Each number is 128 + 32 x the weight over its row's rms, rounded and kept within 0 to 255. Layers, rows and columns count from 0. The size above them is the row's rms in percent of the matrix's.

# layer 2 attention query, 128x128, rms 0.172, rows 0-13,64-76, columns 96-127
size [105 112  90 105  96  96 106 109 114 105  97 103 109 106  64  80  65  90  77  63  87  73  82  79  75  84  84]
[[135 167 162 172  95  97 129 153 171 133 190 122  97 160 103 158 163  94 120 155 145 138 100 161 111 147 129  97 148  79 127 140]
 [147 190 181 135 134 104 111  82 135 147 164  91 179  78  83 100 161  88  59 125 114 129  86 185 130 141 111  84 104  93 117 115]
 [136 150 168 102 125  91 118 175 127 138 140  90 116 148 118  96 128 126 102 153 114 126 145 170 126 104 116 143  55  81 149 118]
 [116  54 106 140 158  77 117 150  68 104 141 161  88 159 122 149 168 130 134  54 130 126 124 106 117 124 155 138  59 176  60 123]
 [153 131  93 137 148 193 105 100 118 138 139 137 152 151 114  83 122 138 130  94  87 139 141 120 186 147  43 160  74 140 130  79]
 [105 143 112 119 121  49 162 193 133 103 122  99  92  99 103 127  88 132  73 138 116 137 160 141 159 100 107 172 157  86 103 184]
 [ 79  74 129 140  85 105  98 147 114 122 129 130 116  94 185 118 144 153 139 137 181  93 103 134  97 152  83 145 150 160 161 161]
 [125 135  66 143 106 146 219  97 103  97  88 125 144 152 169 142 104 160 144 131 210 107 142  95 100 129 134 112 193 179 110 172]
 [151 135 162  99 100 109 126 129 154 157 146  95 113 140 148 153 122  97 115 122 135 171 115 118 161 121 186 107 142 126 150 113]
 [148 156 135 120 172  92 149 118 180 135 112 164 143 124  87 100  94 134 167 135  64 123 104  96 103 131 144 134 120 113 103 127]
 [116 122 145  71  99 110 102 147 109 119 106 160 106 103 127  88 144  90 136 134 138 159 155 160 110  62 125 188 135 127 139 129]
 [ 94 128 170 119 101 218 129 137 101 129 126 103 146 148 134 166 109 149 150  94 145 115 133  86 129 152 114 110 184 164 155 129]
 [129 170 166 110 185 169 137 174 131 109 164 113  80 142 141 139 121 122 177 133 106 143 156 136 139 113 116 224 158 158 130 113]
 [131 122 127 144 135 129 154 104 144  93 133  92 196 143  93 148  87 113 158 192  73 134 163  64 169 115 103 135 141 116  94 102]
 [117 128 132 116 139 152 112 100 152 110  86 117 140 123  83  58 158  79 119 199 106 158 105 144 124  69 113 149  88 146 138 121]
 [145  75 170 125 120 104 205  83 153 175 121 115 140 143 142 101 131 136 124 148 102  79 184 119  86  79 167 140 137 134 123 208]
 [165  96 119 138 118 168 165 108  82 160 137 133 107 132 122  99 142 165 114 189 119  50 168 123 154  90 176 146 125 144 103  72]
 [ 78 123 116 243 170  69 154 136  61 112 181 171  87 173 133 154 145 194  91 142 168 110 168 164 112 143 132 161 104 140  41 155]
 [ 83 165  81 180 110 122 115 166 115 125 161 143 117 166 124 156 123 153 139 124 163  51 164 136 112 216 116 140  96  71  90 157]
 [119 137 125 110  88 136 185  83 172 126  69 143 146 129 135 125 110 157 101 141 145 120 197 180 150  60  88 137 112 174 159 154]
 [ 75  70  93 173 182  81 140 172 135  70 121 145 105 168 162 157 152 117 109 158 189 129 135 124 145 185 136 120  86 131 126 209]
 [ 82 139 116  81 140 129 184 172  79 128 113 132 110 131 102 131  91 143 137 111 157 201 143 139 152 139 151  91 121 167 195 141]
 [105 234 113  87 150 136  79 138 115 101 182 141 165 103 113 160 110 143 141 130 150 173 118 159 139 121 133 102 178 121 142  70]
 [179  97 129  88 130 125 154 111  86 151 122 141 155 121 160 135 105 171 128  88  81 111  71 127  76 116 114 105 121 103 144 203]
 [152 146 124 120 103 141 111 172 126 159  39 165 163 129 123  86 122 103 138  81  84  99 166 129 123 114  87 193  72 162 116 132]
 [117  53 117 172 142 102 177 143 132 132 104 149 117  83 118 180 159 138  84 135 169 137 125 166  95 129 177  78  78  70 158 170]
 [109 149  82 125 166 131 153  86 197 109 149 164 109 110 165 137 117  90 136 200 146 211  55 125 112 182 141  84  39 115 130 109]]
# layer 2 attention key, 64x128, rms 0.178, rows 0-12, columns 96-127
size [105 102  86  97  87  90  97  95  98  92  98  86 104]
[[105 114 132 107 213 101 128 106 128 115 165  82 154 110 203 144 126 124 141 107 127 136 135 100 131 102 137  98 142 146 125 147]
 [128  75 104 145 131 158 138  93  89 113 132 108 138 153 153 176 106 154 172 136 166 172 121  74  76 145  80  96 199 195 130 121]
 [100  89  98  95 143 137  84 124 139 142 100  89 120 181 221  94 145 149 130 116 133 184 127  71  82  92 144 143 114 115 163  99]
 [105 152 130 146 170 134 159 110 169  99 142  89  98 104 170 102  96 158 182 141 190 117 103 130 103 135 159 110 109 148 154 158]
 [142 147 217  71 125  86 113 128 118 147  80 115 137 151 140 123 114  90 167 113 131  91 140 105 142 118 173 109 135 130  92 126]
 [154 124 121 124 155 112 164  94 120 140  71  79 121 156 120 132 194 100 142 133 143  92 161 105  77 101  79 152 162 135 147  42]
 [146 141 117 161 155 170 133 145 123  75 107 121 132 107  94 118 128 122 142 134  84 167  94  48 132 118 123 116 124  79  37 135]
 [135 102 147 118  91 115 142 157 159 123 142 164 105  83  78  78 132 136 139 117 137  89 116 121 134 108 163 201 110  97 130 143]
 [ 98 124 102  92  70 141 188 137 174 159  65 162 127  80 141  60 123 158 101 190  91 158 119 117 124 113 160  96 136 166 195 186]
 [ 66  61 119 138 129 123 179 131 115 166 119 123 148 143 145  99 145 106 157 129 133 111 181 103  73 138 133 139 161 157 152 122]
 [124 149  89 136  90  76  65 152 117 109  83 116 156 182 120 123 153 150 127 176 127 109 126 101  96  61 159 113 177 117 190 137]
 [126 101 150 108 162 137 171 140 174 112 141  80 134 124  86 149 107 108  79  72 133 129 153 172 124 122 113 193 128  98 129 124]
 [168 154 142 119 129 143 111 133  64 139 150 144  92 106 112  99  71 154  88 189 149 128 125 109 178 103 156  54 124 122 153 155]]